Weights of a small GPT-style language model, trained from scratch on English Wikipedia: learned positions, 779M tokens.
Each number is 500 + 50 x the weight over the matrix's rms, rounded and kept within 0 to 999. Layers, rows and columns count from 0. Numbers have three digits each.

# layer 10 attention key, 512x768, rms 0.0573, rows 407-428, columns 384-511
446493430521542511504588543545445625481444461484547476447548541407445525471494496466474532498533440535457586555570529432534565480476485563518509485548450479487491490533509508476513509478493423453492569560469589531443496530499491546474517475520575542468481526526516462481405480506483563394505455563539557493529512567516371471528477492481514571403543578416518441517464496484556553443485
483491576516436469506442591479594565481455502552572516503467493524466548468438550506533568410462581546570483507535475474353515485481462519422528451513500465495520543525520491475532559510545564472569497496495485524521496528483428558400517531450557482550526462487471469596525529428530551514570529498429507416575438564597559603507624435496460581461500419513471517536510523468469484574475
470443528538429532460521497527507533495454521520460507473519514513451543513532467483419422521389434534538522494486536512492498536454461639437520494464502510422509447514515485525475395616443427409482515505547493437442510491436440498467534471477540429428549505531475477568430431523503483519560547463476516499549450511557522522501451462481425469515432459483583479494467543499636560459564
485542497544525537520581497550442557501482449520517510465555513541470540452537558446434497449448511475531476415435484551494464494480415499500530560540451511396478533496472545529502568507504522513484475471481414565504489449416532546433402565498548463553432453465503509511455519463507477520427454503521445459456484472484499524495459491558472469581539468595419532462508469466487502499560
464455549562491535456497510561526556488492547477525510387553432520364505489474535476441517474531473542471496535457510407465414554474552421532491584495444469519464478500428500477434526405493534525450505561529586460454419515530511517501463501430451539502488473523492514510559513445515461503565517448443525435492498498496462509512430490474472541561478488484520429507494538534468516558519
478497570472557390544516602528511434422556556537496437489471598513532465513538534486514452498486491495492508615511430459497446548492425472500549482478512498469524463462438445483618570499496532496497510522505494518517512546637473456449508420416514527467454583402554536481531550512534516439484507540484512478529538448434528490491502426525508465575450466492533459483571489523481547507503
535512560539429512527498495534486472449528490504488505417497488469547531489551480416519504518501530437461580524493510446482429550445529538482522599496535522461510492536566487519487451579495576441528477574417511588574414552457584512474572516475385574506422513450582435467526471495549412452522488397431550493398506583502471496490602502542540501461490496523483489429468473510490515458480
525493545417506539427466528466497615514440426524454500478529487508546422510550524547464410504501414522516419512496481566502514479435566519464396439435466407469460413481470496562517498475535461443496536438491566527527432521441532559512508509560500526492492461512503529574470531541424403533564531531557522484501488510444547478514526474510572477478534459507428468470476535404466497480495
573569505468509531500467475557537480503399480475485515512547471437518490489436499369458507449445544517585507437451540459495515528535547534545495531515532464455439521484498544429552546455494579534476563542509506493543403614528528461476481571416574437532505506466477482521486494446466504455525500374513521496471497440574607459575504479557503489460498485471454515486499513517531469614457
521519552501561474572493451464445513486559521474510564449578456516534517621485567495478483486471430565507457458488580498564544529453504475515495569516521483499535498477552531486565452447544540483504586478498495519484522432603541546502493549531510437356519442518534456502514469467436453399486423506556512498524569505541475539499495523465575531437475473458502478526560521555468424494436
497483519482497505443489436494433562506540554530529518629463485490501461453552537557542525399514537380522474468479586504631505490528555502473512552461514453493515458547556599504475512536612450560580468500470419487553616583454432586497418554524459542512509510551492559515520467457472524419560553528462438475493562522514459403537531497491522507500516514450448419519506557522533507482542
536451519539539487411456589555450468441521538540513464454503547592400514428527492394519505513488534381605586557475542550424529503537472540500474520560432541488563477553482498555533397516474481396482548517444503516496475481528485464461485582498507564506567463597564543459470594446476534560473524504397486536419456504436484487499470527370546411558507474460503578477508574536498491463572
602515558493436512464558484513532527488463488518503496481529519511614525545495495527492529505415526491483396531485501545453491539533542573468463504489448493514466523594525502490522510479530486498510486566514482573525621441500547442476491531536578422547531385555514502463520485541504469503522553466483481465521423505546512484439520393472459404562527559483503451568453465536549465496481
467528484460519476555481582485509547508507581508521467486525539528527523569460517499456533514516441478492460564451523573447623525446455556438444515470612441508476547532463423492454550488513506500414432521526504532519463491571445496517517555465519469396526419486391460462433542473498565545482498599476523438518476534559502500518497481460508468474587453497518553544583590491499569427535
512515559557516545449481528567525562489538490451443478463480557541428487542545499512534444523523503514525471384502556451499538486522485550436479494506516506484474456488437554443524606529516501527528466527464531587466412452494431594525449529532448480501473512489480443564486512482542562510479498519491518480447480449429485512506477564573469550547606443437492460503568399521566492520473
508500476498549452516454433563549549436530548519486522523530511486439504500557475464511553523544436450458550446517568467439480446444497456529522463479466516424627469510360417470479468457467514455539395441480463490451465469417395469554505420489499546429554538568433438512529397553552436457534572560387491478457507418493531478493575523496485462525495471453577511478483598518504515422440
561531505505490518532478502585496517502415455445596435455458510494453443450553560517390517482473528518372491454409501497535493517491424472600503531449506482523533501442436447508453601562585486550482508428484455480468548449463577507532501511551430507484505489463461544512504479549494533486476544496490480516474557478491497560525396513504538493484523534458432602503495493522501554443491
506469552513535481564545488482533521428456548453545505487504411459602515529644465478489550437472561576554535485461553549422467577512467448502518549525477544528546516506612562473549535524445449485511464524463463565469465545523563511476493484551491472555417507520422529522503555504421533596468475488532517510457478532514451556562535469499456466414493489492481522485519522531543507540464
498409535381510417473568531506516507518474463528535571415436464455469498554489565544399575497480499484504537604614541489567545522463543567563506566498450495522574541584523468475436501472536404373544494510486498590496482508520498541483462444538579498436557532516463497493557496387424538553564445425511549476429475424464494481488507464507480582462470491518543572518575472554493428434546
455514542434462467551441490546499451517502599457541446492519500551418502509497457557518495567501503516444463502534545559488529438483576470419519500523503615554545412576493605615531531520531567562442571462515499509534495461408422536535521571457492525530486565490474468619527524474571453480488513496541475502493484507497476503442488465459483516495519453550492559615550514508436471477572
473483516430486506505436532578555563543539471499513478493542482568494492489477404484399468434514567533486448492445398417523594448474530469577513466553541425451534555459469521576561520467478534485486421500462528459557489501592469581507429505550488622522486532511433541493437373433451468539556528504462517444509505461543524490491468472544528506476513502431576547430425479503478513509485
554569548508487461527514430508411551484533423543504436497419489535509527422542596579488523487395410480424458471557519520572528511473446506590495531525494492518501515563486502550473539498470442513506539497549586510519533492500527502391546541471593515563503503536511455528517531417502544580480530457485472456436499518544568497508412564503439553564601525519415477492530426509483477452544